From a checkpoint of a small transformer trained on Wikipedia: width 512, RMSNorm before and after each block.
Each number is 50 + 15 x the weight over its row's rms, rounded and kept within 0 to 99. Layers, rows and columns count from 0. The size before them is the row's rms in percent of the matrix's.

# layer 4 MLP gate, 2048x512, rms 0.124, rows 1310-1346, columns 64-127
106:34 71 71 74 39 68 71 35 83 60 41 74 45 69 60 39 50 65 62 34 44 52 55 59 88 37 67 30 53 38 67 51 42 28 30 49 53 47 67 33 62 60 53 28 41 62 80 49 28 56 61 56 80 56 58 29 36 46 54 55 32 53 72 64
100:54 52 34 51 42 65 36 61 65 41 37 37 37 42 59 45 29 60 46 61 57 46 56 36 57 41 37 45 32 43 41 64 42 28 48 65 60 44 62 67 50 58 49 54 57 47 52 76 64 20 48 69 52 69 41 33 40 30 43 36 42 56 55 42
111:59 57 33 59 46 81 78 70 42 60 56 45 79 49 60 38 36 51 79 32 22 75 35 56 69 79 75 55 48 61 37 65 38 49 39 39 23 38 51 37 69 42 44 63 64 40 48 67 60 64 45 57 56 44 36 33 37 51 54 65 59 39 37 73
090:36 51 91 43 65 35 24 59 48 46 24 23 31 58 57 75 27 68 38 65 17 41 53 50 33 54 52 34 44 56 28 14 34 73 45 61 53 35 70 25 59 63 56 45 42 58 37 76 60 23 21 55 40 45 32 51 42 45 33 77 47 45 52 61
097:54 75 36 73 39 52 39 48 50 66 76 51 57 45 56 53 45 69 60 58 50 46 59 51 49 57 58 62 42 52 49 44 47 45 55 36 63 57 51 47 54 25 52 70 59 40 58 49 48 70 61 39 65 68 27 56 19 46 72 30 59 37 68 41
103:53 37 39 59 46 63 48 66 67 64 47 33 43 64 50 47 68 58 33 68 26 44 13 69 62 46 65 60 44 50 70 65 34 41 60 67 47 37 59 37 64 60 43 36 51 58 31 34 67 29 40 27 58 41 50 45 48 43 59 54 30 63 47 57
096:63 56 55 72 37 65 59 59 52 20 41 39 49 67 36 54 39 62 47 63 62 58 57 45 14 75 34 38 27 55 71 46 47 48 66 69 35 61 77 52 60 31 63 42 66 61 46 36 44 29 41 69 39 49 64 45 53 60 79 47 69 35 35 31
108:46 63 61 34 50 43 61 48 52 51 51 66 60 57 44 75 56 41 37 29 54 54 18 57 69 66 70 48 38 38 49 56 23 44 70 41 40 45 54 22 55 47 55 44 52 68 43 54 90 49 43 39 59 51 31 56 56 55 05 58 26 72 50 43
106:59 57 70 50 36 55 18 61 47 44 77 35 57 52 33 31 45 38 55 47 51 34 32 31 53 37 47 69 60 84 51 35 44 54 75 59 89 39 59 68 32 24 70 60 56 28 57 52 49 84 74 25 32 52 36 53 50 31 64 46 63 50 70 45
098:45 27 47 73 24 53 28 38 67 45 41 58 19 58 19 43 39 42 76 52 75 20 61 50 61 66 34 48 63 27 50 57 35 55 47 48 45 63 36 44 58 44 36 60 65 41 61 32 69 24 74 59 44 64 62 63 51 57 34 53 29 25 61 33
108:37 37 41 55 25 55 49 75 24 77 62 53 49 61 36 49 69 60 46 36 25 59 59 48 35 62 47 73 32 50 47 55 53 51 35 45 40 36 47 38 56 47 32 43 73 60 41 75 24 46 51 59 19 57 61 33 13 40 66 43 85 16 74 50
100:55 68 82 38 56 59 59 41 53 37 46 58 50 31 32 36 33 55 39 56 54 72 42 37 50 53 58 43 49 37 41 45 59 59 59 73 41 70 41 62 46 79 53 55 27 58 80 37 42 37 65 17 58 70 54 30 47 43 40 70 46 44 52 42
106:58 62 33 68 19 35 36 38 72 73 30 37 49 70 60 89 49 62 44 54 58 35 33 48 35 51 81 33 44 58 50 21 30 26 54 80 42 34 58 37 64 25 41 46 56 52 41 69 17 35 68 36 27 74 50 73 65 49 69 37 55 52 59 50
078:59 54 49 36 39 83 44 51 58 75 38 65 59 43 57 40 74 23 24 55 43 29 05 92 61 57 36 41 59 39 20 70 47 44 48 41 50 58 62 68 27 50 58 49 66 63 63 61 38 47 45 54 57 67 43 67 70 52 71 32 60 64 55 66
103:53 41 45 40 37 41 57 40 59 44 45 36 54 53 39 67 64 46 44 55 52 77 33 48 55 56 38 37 29 33 53 47 10 66 30 55 63 33 30 41 60 52 51 36 34 35 46 49 41 20 45 39 57 60 61 52 53 48 33 37 40 28 56 43
111:78 26 56 37 64 41 42 35 44 77 66 65 61 38 35 47 73 77 65 67 51 37 52 41 68 43 62 49 51 70 68 49 62 53 38 71 27 31 33 55 25 51 53 67 44 61 49 41 53 49 63 76 27 37 54 42 39 43 23 63 45 36 47 40
104:29 47 55 22 66 46 69 38 15 85 69 30 46 75 60 10 39 38 61 43 44 41 75 44 70 50 37 51 33 38 46 42 34 60 58 02 46 64 81 62 69 37 50 45 29 19 30 48 46 37 40 67 45 50 33 57 66 55 33 51 57 27 38 49
096:62 63 64 55 99 43 57 48 45 79 61 54 70 61 29 45 41 57 50 37 41 48 55 77 54 64 38 52 79 65 52 55 52 55 42 58 29 32 54 69 35 55 32 43 53 77 58 38 39 26 86 62 41 88 46 74 65 71 52 38 47 62 61 41
099:67 69 25 46 26 65 53 37 37 51 45 37 46 80 37 50 54 31 56 53 50 52 36 44 67 52 72 27 43 60 64 29 61 74 38 54 33 72 31 33 46 51 46 15 24 44 30 61 37 51 53 49 43 59 31 67 49 38 29 40 48 73 56 67
068:81 70 59 33 63 48 38 59 49 20 50 37 61 71 44 58 68 35 48 62 60 56 28 50 48 70 37 44 52 55 55 26 40 55 71 43 36 73 47 79 30 76 50 59 87 62 48 53 53 35 45 50 69 37 53 43 29 31 44 69 51 42 61 47
035:54 47 79 47 19 57 66 61 51 35 76 27 61 62 72 44 50 38 66 26 54 35 47 61 42 58 40 43 66 72 48 60 85 38 62 26 38 46 59 44 37 47 52 38 45 61 52 62 74 55 50 57 37 49 54 57 40 49 56 44 53 66 78 69
055:36 73 46 56 37 46 33 34 86 63 64 44 69 54 57 31 75 55 59 71 19 75 33 78 53 70 80 56 54 58 47 56 69 60 23 50 45 29 29 44 31 58 49 23 44 38 39 88 53 44 50 51 80 52 59 74 53 52 38 50 49 44 52 28
119:28 50 44 44 43 45 48 76 54 41 62 67 84 41 55 60 49 61 22 62 52 58 68 39 42 63 45 44 06 42 61 49 40 51 52 39 43 37 58 65 43 41 59 26 45 34 37 41 40 39 81 40 49 75 43 64 40 79 40 68 71 26 33 49
116:60 45 69 34 53 51 56 40 62 35 66 59 52 45 39 23 40 69 68 47 59 68 58 32 32 45 29 62 54 39 72 53 38 51 20 46 25 56 79 52 75 39 48 15 42 77 73 63 45 69 21 74 53 58 60 52 61 58 68 65 22 21 60 66
096:81 40 43 60 53 35 45 63 39 47 57 51 60 63 58 73 34 70 56 63 51 35 57 06 60 38 28 39 52 56 53 24 51 94 52 55 58 42 47 41 32 74 50 58 58 36 77 50 24 57 62 60 32 53 52 75 48 39 69 57 75 79 88 69
102:52 73 74 65 39 47 26 58 53 39 73 47 41 31 45 81 36 50 68 33 46 56 41 14 57 67 40 67 37 64 48 36 62 59 17 54 59 27 34 51 44 52 44 48 79 51 35 52 46 40 61 40 32 52 32 42 28 63 74 50 34 53 48 50
096:73 34 37 66 50 20 43 66 40 62 49 46 81 56 60 64 54 31 56 33 46 41 56 30 45 41 92 53 57 36 52 26 43 39 72 75 57 63 62 60 23 65 52 41 33 82 48 35 48 32 63 62 50 85 57 57 66 58 63 47 68 41 67 42
096:70 39 46 49 57 81 50 43 61 81 62 32 74 46 67 35 41 42 52 82 61 36 40 39 31 78 61 59 59 86 51 55 61 54 71 45 58 49 40 43 66 76 67 34 49 51 43 38 47 19 35 54 41 43 69 62 32 39 44 67 31 47 63 41
102:39 26 52 25 51 25 91 37 44 52 71 48 52 34 24 56 60 40 51 42 42 58 66 70 60 66 36 56 65 50 50 33 50 51 36 37 39 28 52 85 36 44 39 33 60 52 34 39 26 52 48 14 53 34 76 45 30 45 46 28 47 49 59 86
105:47 41 42 63 66 75 40 31 57 27 27 55 39 40 62 67 44 63 44 45 61 43 66 79 25 56 41 21 60 41 54 44 44 52 75 17 56 43 49 46 42 49 57 26 41 48 42 49 46 78 33 48 53 56 63 50 69 44 49 38 26 45 52 37
095:37 60 61 73 59 53 34 55 61 59 41 52 41 48 45 40 59 71 32 34 22 59 73 55 22 55 29 64 55 28 60 37 36 59 23 63 46 49 42 32 64 53 54 50 38 61 34 41 71 58 56 49 49 60 38 26 40 63 50 62 77 47 50 39
100:47 68 67 51 55 75 61 44 67 52 44 24 32 47 19 42 17 70 44 66 28 27 53 26 41 50 59 51 31 54 53 25 49 45 50 81 60 49 53 62 68 40 55 49 42 35 61 75 62 61 43 45 63 41 48 68 73 56 51 20 44 22 67 41
111:63 58 35 12 57 44 35 72 64 55 66 49 22 48 19 61 49 63 46 35 28 62 49 73 35 42 24 63 55 70 54 70 40 69 68 50 70 42 44 48 73 23 65 39 48 83 62 54 51 71 17 69 68 62 36 64 50 53 58 30 19 58 52 86
103:61 65 70 76 15 46 33 48 58 51 38 52 33 51 64 73 40 33 43 50 21 49 37 41 57 49 50 50 41 14 37 63 55 50 59 60 49 38 48 51 54 50 38 49 44 55 84 28 56 47 54 58 39 33 29 19 20 69 24 18 59 70 37 55
105:47 53 35 44 61 52 49 54 62 42 57 37 45 33 30 38 56 39 52 41 53 83 54 46 54 41 49 64 28 74 15 50 33 80 56 52 79 74 91 35 47 65 51 28 34 42 63 25 73 31 60 56 11 61 63 59 63 59 51 75 45 55 91 32
097:52 70 62 36 42 52 71 47 55 51 47 52 29 47 31 50 41 58 54 75 37 45 43 54 62 58 52 53 66 59 66 68 59 38 35 53 61 10 61 42 44 42 41 57 67 40 47 33 60 54 29 31 56 64 37 52 39 53 57 41 90 30 40 57
107:72 45 74 62 39 47 35 44 50 77 51 62 65 62 71 38 50 44 37 44 44 35 51 39 47 36 45 25 52 43 55 69 23 68 51 42 41 58 60 58 77 50 48 38 61 47 51 48 45 70 61 39 31 56 41 83 56 37 32 43 30 20 66 63
# layer 4 MLP up, 2048x512, rms 0.13, rows 1310-1345, columns 64-127
107:68 50 60 41 43 69 54 26 67 51 54 36 44 42 29 59 67 47 34 39 37 39 59 21 55 41 45 55 23 33 39 74 83 54 33 58 72 58 57 35 52 49 91 60 62 43 40 54 63 77 59 49 63 60 66 50 50 68 43 80 47 70 58 50
105:59 79 49 54 69 49 48 60 67 35 49 47 40 35 76 59 53 50 66 47 53 63 56 57 48 59 53 47 54 57 82 34 58 46 60 61 27 30 26 48 28 48 32 65 60 39 40 61 29 46 72 48 52 34 27 58 53 42 57 48 36 42 46 35
111:34 71 52 66 33 26 38 54 43 53 32 36 49 41 54 48 59 59 63 51 35 51 60 46 72 54 61 58 52 52 90 55 51 58 42 65 42 41 32 75 34 71 59 44 57 51 53 63 50 41 39 64 55 31 70 66 47 48 50 34 60 69 58 36
087:38 53 58 50 27 30 28 83 81 61 47 29 35 52 44 61 50 24 64 55 43 40 65 17 31 60 60 64 61 42 56 55 25 57 32 23 70 16 37 51 71 51 78 51 25 95 65 63 17 47 56 52 59 28 49 41 33 50 30 21 30 32 51 41
100:48 45 48 39 51 51 47 48 71 56 75 36 63 67 44 27 44 50 48 56 72 67 48 43 43 52 54 66 42 72 55 25 50 44 60 47 39 19 66 22 61 49 38 66 64 23 49 57 40 55 49 38 60 60 20 68 55 39 28 66 38 50 46 72
105:56 28 51 54 31 50 45 45 48 48 68 29 35 21 44 60 68 65 49 53 50 51 64 21 55 35 69 43 50 41 81 46 43 43 52 58 35 37 86 36 34 55 43 49 56 77 30 30 52 25 47 32 48 54 38 60 48 50 38 20 58 51 35 64
102:48 50 55 66 58 63 25 54 28 30 37 67 32 80 27 54 59 69 55 46 33 69 35 55 46 29 55 81 26 55 51 55 50 42 48 42 48 67 88 56 80 28 61 46 35 58 52 62 58 53 55 66 75 18 55 50 48 56 54 50 57 70 24 59
100:20 42 43 92 51 55 50 38 43 36 46 42 63 60 60 33 69 71 66 70 52 52 62 51 48 62 65 61 29 60 40 46 12 77 47 40 31 69 63 55 53 54 39 36 43 64 57 56 57 62 35 59 62 19 29 52 23 71 32 61 47 51 49 27
112:49 51 53 37 48 43 50 64 77 40 60 71 56 47 58 85 44 55 77 62 68 33 51 48 67 44 35 53 33 52 31 45 70 53 39 43 67 35 58 35 37 28 63 41 61 44 22 76 50 42 52 50 53 76 58 69 23 60 42 31 58 57 65 70
102:49 28 68 33 61 58 49 41 53 87 69 39 39 28 51 51 72 52 27 30 69 82 61 68 51 41 57 49 37 43 59 41 62 49 52 47 65 65 77 70 29 42 57 53 37 45 71 22 69 38 49 23 17 52 71 62 16 41 77 30 77 60 62 68
113:81 58 58 60 64 52 51 46 78 37 72 47 44 45 55 74 81 78 78 60 53 35 29 48 37 48 62 40 31 35 63 38 37 52 29 36 52 66 41 41 63 35 42 47 28 38 66 50 41 50 32 60 47 58 49 63 47 78 35 66 44 48 33 56
078:80 50 74 31 65 67 56 57 53 64 53 58 22 38 44 39 58 69 33 43 55 60 44 54 64 56 41 26 50 32 51 60 89 56 28 61 43 70 57 50 34 64 74 65 49 49 74 51 18 44 92 31 86 70 39 34 31 76 49 57 43 30 55 43
111:36 68 57 50 45 39 24 67 62 50 45 87 56 78 65 68 48 53 18 62 38 28 38 44 30 41 62 51 48 66 32 31 46 49 28 47 70 50 31 29 35 65 34 30 56 16 59 61 83 55 54 49 24 52 62 81 91 53 29 63 38 50 36 24
083:45 48 47 59 53 92 51 48 44 31 35 72 90 34 33 43 40 32 59 46 64 26 57 69 51 51 31 36 37 47 28 64 36 50 44 27 53 51 47 40 19 31 55 22 35 49 48 61 94 52 25 42 49 49 33 43 83 56 52 51 62 45 44 44
108:51 47 55 58 50 53 32 48 43 38 41 55 40 46 56 26 61 44 46 58 20 33 60 59 48 62 48 69 50 53 83 17 48 54 42 38 51 48 44 76 31 57 39 51 62 49 69 47 45 58 86 39 49 66 37 80 54 59 48 58 73 66 44 44
102:30 67 22 60 34 44 60 40 19 34 63 56 56 48 35 47 58 48 57 64 19 45 49 28 41 45 59 48 44 54 57 47 38 35 43 49 37 49 13 46 48 44 64 68 51 31 39 53 36 44 22 27 70 45 73 58 25 57 61 46 29 22 61 57
102:32 60 60 80 49 55 48 46 53 66 56 78 58 74 67 34 54 56 82 45 37 49 55 46 34 45 48 47 43 58 35 44 38 54 63 38 56 55 59 60 68 53 50 49 25 27 29 37 25 34 70 40 60 48 32 51 52 27 52 29 27 37 57 48
096:51 58 62 44 44 41 45 63 57 54 62 77 35 53 57 59 41 15 40 85 60 59 73 20 45 63 25 50 52 47 31 53 36 48 44 23 52 45 42 84 54 31 47 56 63 58 48 42 61 42 34 44 32 26 64 44 49 58 46 50 53 46 63 20
096:50 58 48 34 33 21 82 43 43 45 67 46 36 80 53 63 55 84 57 43 39 60 62 77 52 65 29 54 66 54 45 27 33 44 60 32 59 50 37 53 42 34 63 65 59 46 47 44 67 40 67 46 44 55 46 66 34 54 46 56 36 52 43 57
076:61 53 69 29 56 60 50 56 30 44 48 41 37 55 56 58 24 57 49 43 55 54 48 24 62 54 44 18 38 30 44 60 64 31 41 51 39 58 64 54 39 45 77 42 60 65 59 17 65 45 70 80 30 53 44 43 45 34 33 71 49 45 58 29
033:37 63 54 59 30 42 50 46 56 49 52 36 61 55 75 57 49 48 50 37 54 40 31 32 56 48 47 38 40 58 39 21 66 35 49 60 28 21 59 56 44 38 46 45 39 55 33 44 71 42 49 52 45 71 65 60 37 51 57 55 63 45 66 51
054:73 43 47 40 72 46 67 60 26 55 32 33 34 45 49 45 53 63 33 57 79 42 62 35 58 48 19 52 30 45 46 42 31 51 44 37 50 55 79 61 52 43 59 80 59 54 62 35 37 66 41 31 41 77 56 16 37 49 56 64 58 73 58 62
120:36 74 56 34 49 46 52 37 56 54 66 27 66 51 22 41 46 57 64 62 72 55 37 39 61 53 61 53 55 63 55 35 36 61 51 60 41 08 49 55 60 54 67 71 60 54 55 54 56 65 67 47 44 61 48 62 55 47 63 47 38 36 49 82
114:54 60 44 52 39 66 63 29 29 44 42 73 44 73 27 62 53 58 77 55 42 51 31 72 43 45 47 31 41 57 44 72 51 58 50 48 59 53 27 50 46 55 66 51 67 52 45 48 39 30 39 33 41 70 73 10 48 20 60 58 36 19 36 80
099:24 36 34 66 72 28 45 29 38 32 53 40 39 34 40 40 70 35 48 68 53 57 52 41 51 53 62 81 49 53 29 29 65 51 66 54 51 64 48 36 51 43 34 49 46 61 56 46 67 64 37 65 50 64 68 32 75 97 33 63 38 35 38 53
104:39 21 56 55 25 76 58 32 53 45 50 73 67 66 75 45 59 46 49 68 59 51 34 49 67 35 81 57 37 36 49 61 45 23 54 57 38 52 70 35 75 77 56 56 64 54 53 50 54 63 43 40 43 54 20 51 33 53 74 57 25 23 37 79
101:62 52 35 64 53 60 33 59 73 47 60 60 37 58 39 62 32 36 50 63 44 44 40 71 33 47 62 43 47 72 41 49 54 78 46 48 64 47 37 67 94 52 39 44 38 21 56 47 35 51 71 47 27 56 28 40 43 37 57 25 75 56 40 40
100:69 41 66 42 36 38 60 50 38 64 29 31 53 58 55 45 48 72 28 31 42 88 43 33 60 30 61 62 41 33 74 41 58 35 53 47 28 39 66 87 66 58 64 26 31 58 31 51 48 38 27 46 53 49 63 52 87 64 39 54 48 36 45 59
103:42 53 63 24 55 69 48 64 36 49 54 23 40 43 45 52 44 44 34 44 65 43 43 66 72 46 38 53 47 58 44 70 64 47 60 32 34 65 56 56 70 61 43 55 30 45 35 56 69 45 71 67 29 23 47 58 45 49 54 61 87 68 50 37
120:46 57 46 43 77 49 16 65 70 62 55 60 44 44 47 24 41 59 43 36 58 47 43 58 51 65 64 37 40 37 33 53 42 56 39 20 48 42 40 67 49 58 43 34 36 60 73 65 32 32 89 56 63 53 72 50 78 67 63 56 43 49 12 32
081:44 42 61 66 72 50 44 37 66 50 45 45 63 27 68 25 47 49 65 38 45 51 56 70 06 56 46 63 44 47 58 30 39 57 26 44 29 59 48 60 78 56 28 64 39 60 42 67 36 66 59 26 69 58 29 30 36 65 50 52 41 21 49 57
105:60 21 47 57 26 25 37 51 37 19 50 71 34 52 31 50 59 27 48 34 56 27 15 50 57 49 24 77 57 18 37 61 41 53 36 70 63 35 81 47 51 76 62 54 55 22 34 62 37 42 40 48 38 16 47 64 29 50 46 73 51 55 67 41
103:62 51 60 53 49 62 39 23 81 52 47 62 42 60 70 40 52 38 70 29 62 62 50 50 42 24 45 31 64 87 43 57 52 42 46 52 53 63 64 31 68 50 41 62 65 20 53 48 55 54 23 41 49 40 46 55 48 48 60 59 65 56 43 43
102:48 44 58 23 64 60 55 53 52 85 50 59 39 69 48 33 64 42 45 23 42 53 61 32 56 58 37 48 64 68 43 62 49 45 54 38 67 29 52 38 58 30 55 56 52 55 57 60 35 70 36 18 56 62 73 55 69 80 62 52 54 19 65 49
102:41 59 32 53 21 38 39 47 72 55 49 41 55 35 56 66 10 45 50 49 48 35 56 24 77 41 60 34 55 53 60 26 56 36 71 51 52 30 31 67 56 45 64 62 67 52 47 53 56 62 27 44 46 54 32 74 27 67 61 54 66 65 15 78
102:57 62 55 32 42 55 48 37 81 44 43 19 65 71 33 48 59 36 37 39 45 54 54 46 44 67 60 62 59 64 69 38 44 57 69 49 57 60 41 30 34 55 57 68 44 41 40 33 29 63 58 53 51 33 51 42 79 78 42 77 75 56 65 60
# layer 4 MLP down (transposed), 2048x512, rms 0.0619, rows 1310-1345, columns 64-127
103:67 66 66 71 53 34 60 63 37 70 39 63 70 36 57 65 28 52 60 94 54 34 83 21 26 53 66 53 55 68 48 39 28 46 56 39 53 67 53 55 51 62 47 43 46 66 47 31 67 56 63 41 43 49 24 46 67 60 50 18 42 58 39 46
103:23 66 66 53 66 54 46 66 60 19 42 63 40 39 60 58 71 54 50 58 56 35 63 56 45 73 80 78 56 54 90 41 49 34 60 28 38 42 55 28 47 46 52 64 51 67 38 67 62 48 37 47 68 52 59 54 39 71 50 67 60 71 31 43
105:88 51 61 39 44 65 58 49 22 69 48 67 58 47 58 65 58 59 57 47 46 33 61 48 24 84 43 32 61 45 55 24 50 50 60 30 50 55 43 29 52 58 65 53 67 45 51 65 44 43 42 46 75 67 66 53 73 34 55 32 59 52 55 29
089:86 28 49 47 12 45 33 54 68 33 37 60 61 45 58 55 51 46 42 41 33 57 56 59 61 60 31 55 58 22 47 48 66 59 35 42 47 51 33 54 56 68 63 55 58 53 55 38 40 42 74 58 71 49 45 55 49 77 74 39 53 54 54 47
094:28 58 41 49 53 58 55 55 69 25 41 24 40 36 29 39 77 71 49 36 56 53 88 60 45 56 48 60 83 48 43 51 49 68 25 37 17 46 78 42 58 38 76 61 42 46 25 37 26 56 55 55 44 45 29 36 67 68 48 51 32 47 33 54
100:53 64 38 36 50 59 64 38 49 19 28 63 54 55 56 55 52 63 49 69 79 60 58 95 48 33 49 65 50 36 22 37 69 60 43 69 52 56 65 17 44 83 56 63 43 56 60 39 37 69 55 30 36 50 44 66 35 69 67 55 50 43 64 50
098:03 57 51 40 41 32 53 68 40 43 57 34 50 40 70 62 45 54 57 59 36 51 21 69 72 34 41 63 67 34 61 33 12 64 65 42 41 36 47 68 75 71 49 54 56 44 52 74 43 51 62 24 36 62 56 61 71 64 50 47 75 26 54 54
098:61 27 50 58 33 76 65 65 31 82 51 45 69 60 71 55 58 44 32 49 32 44 60 39 45 39 40 60 46 64 37 46 68 65 43 49 50 49 55 44 65 73 38 44 63 72 32 59 32 51 47 24 52 39 54 46 29 65 71 43 61 57 47 94
109:42 32 55 46 59 45 75 29 46 62 55 46 29 63 41 35 33 36 92 23 42 36 46 62 42 50 42 58 36 62 47 43 68 51 63 45 38 65 41 37 46 51 40 71 41 43 48 58 43 45 41 51 44 21 96 27 51 35 53 63 36 41 44 35
095:61 31 67 57 65 44 69 29 37 73 39 48 39 63 55 57 39 46 52 73 35 50 76 51 65 27 91 62 73 37 42 60 52 56 54 50 40 64 29 57 48 37 38 37 69 85 50 26 35 52 45 64 58 68 39 44 41 60 50 49 51 40 80 65
106:59 44 39 74 48 63 66 47 51 35 25 52 52 73 39 57 63 57 64 60 64 46 56 45 36 31 15 48 40 19 37 31 50 55 45 51 64 46 66 54 24 63 65 32 46 48 49 51 45 41 48 61 37 42 38 42 52 53 61 41 53 45 50 39
098:75 43 32 37 41 63 50 81 43 52 55 49 26 54 32 56 66 48 74 67 42 49 46 69 64 55 44 51 50 50 67 64 65 48 48 33 71 16 66 40 33 74 69 49 55 48 50 38 55 35 74 46 53 75 32 52 39 38 42 38 45 62 34 21
105:29 80 39 50 22 65 55 56 29 42 53 73 64 15 68 76 74 37 29 70 50 71 59 46 65 35 28 52 52 42 64 34 57 42 49 46 85 52 66 58 58 52 62 66 45 55 32 54 54 42 51 39 50 59 40 38 41 31 64 44 46 42 62 46
077:46 38 78 47 19 31 56 33 74 79 52 59 69 39 38 56 72 77 44 57 42 46 27 45 22 44 43 53 50 43 29 57 32 42 51 74 31 35 49 51 47 59 80 70 56 40 50 83 57 50 54 13 60 35 40 84 43 45 25 36 35 48 33 56
093:55 33 37 76 36 76 41 23 46 39 58 39 47 43 57 49 76 36 47 40 27 67 52 84 83 41 34 32 83 58 34 59 61 50 29 75 32 48 44 31 46 63 62 46 51 77 37 39 45 59 73 35 30 63 40 48 26 54 65 30 34 43 42 41
109:46 31 49 36 43 45 21 71 45 76 52 45 56 40 48 57 71 22 55 33 42 59 40 66 32 67 30 47 49 36 39 47 59 56 54 29 57 52 21 53 70 46 72 28 53 61 42 58 02 55 63 43 45 26 81 48 67 63 44 24 54 53 61 36
104:65 31 51 67 36 52 53 77 62 44 39 49 33 50 26 40 74 48 41 48 66 38 39 29 53 30 38 61 60 44 51 20 52 51 83 57 67 46 61 35 43 96 69 64 36 80 33 36 47 26 28 44 79 18 60 46 29 20 63 28 47 43 48 40
108:93 71 63 35 21 70 51 50 22 68 66 42 57 40 64 64 58 50 39 76 48 89 11 35 58 35 53 76 52 45 22 37 55 26 64 22 36 52 70 60 69 40 49 32 59 49 48 63 62 50 56 35 55 27 60 54 55 35 55 53 43 55 67 64
098:37 39 81 71 78 38 62 45 30 43 28 73 72 54 27 21 31 46 26 33 53 19 23 47 38 80 27 29 80 52 69 46 61 54 38 32 06 99 61 80 72 50 48 67 26 64 50 39 59 23 65 56 47 47 58 44 28 92 75 68 60 51 51 44
075:35 61 75 58 49 71 51 47 34 35 61 49 52 85 57 31 39 43 42 44 39 57 75 18 46 28 66 37 58 61 85 59 29 54 52 53 46 30 17 38 37 34 55 35 48 30 36 28 56 90 58 73 59 53 44 31 45 58 48 49 90 48 46 36
041:45 52 40 29 59 52 35 46 26 57 40 58 69 39 46 78 75 69 68 50 42 50 43 37 57 46 55 63 18 51 44 66 49 58 65 60 60 38 36 70 65 35 54 66 56 61 30 34 44 43 30 32 44 49 40 65 74 30 49 43 54 36 57 60
059:52 51 53 58 43 48 47 82 60 57 47 32 50 79 34 25 52 70 51 68 73 50 65 18 24 47 39 46 65 58 70 36 59 42 50 30 67 70 40 47 44 54 60 48 39 57 79 64 43 48 64 74 45 43 59 33 31 55 71 50 60 43 42 52
119:61 33 54 60 71 66 54 47 48 28 55 81 13 85 44 56 44 55 64 48 49 78 52 66 66 39 47 41 50 49 47 28 57 55 59 69 28 78 49 53 71 42 40 27 53 56 66 52 15 49 46 26 45 57 49 49 45 48 53 50 49 31 43 64
105:51 19 75 15 48 26 43 53 33 39 52 27 79 40 59 55 66 60 53 44 58 98 49 31 44 36 62 81 48 37 49 63 32 43 51 48 22 66 55 46 54 47 46 52 74 79 75 53 72 48 49 24 36 39 80 61 34 54 54 31 65 40 75 56
093:62 33 63 53 37 61 65 52 15 60 60 45 40 45 47 39 38 37 59 74 70 40 33 57 52 42 52 34 54 41 73 45 54 50 50 66 48 53 41 30 41 43 50 26 25 25 74 54 40 11 84 60 68 58 50 24 51 58 68 47 53 39 51 73
116:52 54 69 53 61 48 45 53 34 42 60 66 27 36 52 49 69 60 42 34 41 25 87 53 62 41 51 50 31 28 30 45 46 51 53 42 57 62 75 57 47 59 51 50 37 54 74 61 57 42 52 55 79 49 75 48 34 56 45 55 36 48 32 40
099:63 64 30 44 58 43 69 32 35 57 65 47 34 53 72 22 61 30 29 41 74 60 49 60 55 44 53 43 65 57 65 41 49 62 70 47 45 72 55 19 46 50 54 64 67 50 30 41 48 45 67 61 52 53 53 49 46 40 59 79 27 46 56 25
092:56 47 30 51 41 70 76 69 40 35 51 76 64 60 46 61 43 48 35 52 44 70 52 53 54 52 61 31 45 61 37 50 28 53 27 59 60 57 74 41 58 62 43 76 30 58 63 51 37 58 50 52 68 59 34 46 61 54 38 49 25 59 97 03
106:45 33 63 39 29 55 31 39 82 45 56 36 40 56 41 46 40 60 23 26 54 38 65 71 59 61 37 53 47 38 31 53 66 52 71 70 65 47 43 66 26 52 37 58 29 34 56 50 52 17 27 55 57 38 48 56 61 64 32 61 50 53 38 79
114:56 43 35 77 40 84 47 49 70 31 49 63 55 54 56 37 71 70 48 68 47 40 46 33 35 46 64 39 66 31 55 37 51 44 48 29 43 17 57 44 38 50 52 53 57 57 59 62 57 47 41 40 53 76 73 47 30 43 49 72 48 34 77 65
103:52 24 67 65 39 63 31 43 52 41 44 44 67 44 54 65 74 61 35 48 36 62 81 62 22 71 56 64 57 60 44 53 51 38 57 27 40 64 70 59 86 45 69 54 59 63 62 50 60 59 31 39 64 99 56 38 95 39 29 52 87 24 54 52
102:75 75 40 44 36 60 54 20 47 29 37 43 37 53 53 61 57 52 28 77 29 34 39 39 80 55 58 34 35 42 33 49 60 44 57 53 78 65 42 37 48 52 74 78 53 39 72 36 25 43 58 66 41 77 33 74 67 11 38 53 41 61 64 54
102:42 59 51 51 42 81 38 38 49 78 41 61 17 60 69 41 43 32 47 52 65 50 62 44 56 29 78 42 14 71 51 21 63 51 55 58 55 27 13 36 16 62 27 40 41 75 42 24 69 45 42 40 37 56 61 46 34 48 28 60 61 48 49 58
098:49 35 50 55 37 53 49 34 56 84 57 37 58 51 58 51 53 69 37 19 17 37 45 50 60 43 59 62 68 52 30 50 44 53 54 43 75 39 51 58 34 43 34 60 52 63 33 63 31 48 58 49 29 49 56 62 48 76 47 48 57 25 43 46
115:47 61 67 29 52 60 44 56 30 76 38 54 45 84 49 61 49 46 30 31 38 33 50 35 56 35 62 30 40 31 55 73 40 45 69 44 64 65 68 41 54 38 75 42 61 66 53 55 36 25 23 44 19 58 58 39 47 59 29 48 74 68 36 68
093:56 33 59 56 59 28 36 78 45 66 52 38 37 28 94 47 42 47 48 71 47 54 35 67 59 70 47 08 65 54 58 52 79 54 47 63 44 62 59 66 66 63 08 44 26 26 36 47 43 35 53 57 47 39 59 47 41 25 53 36 51 36 52 44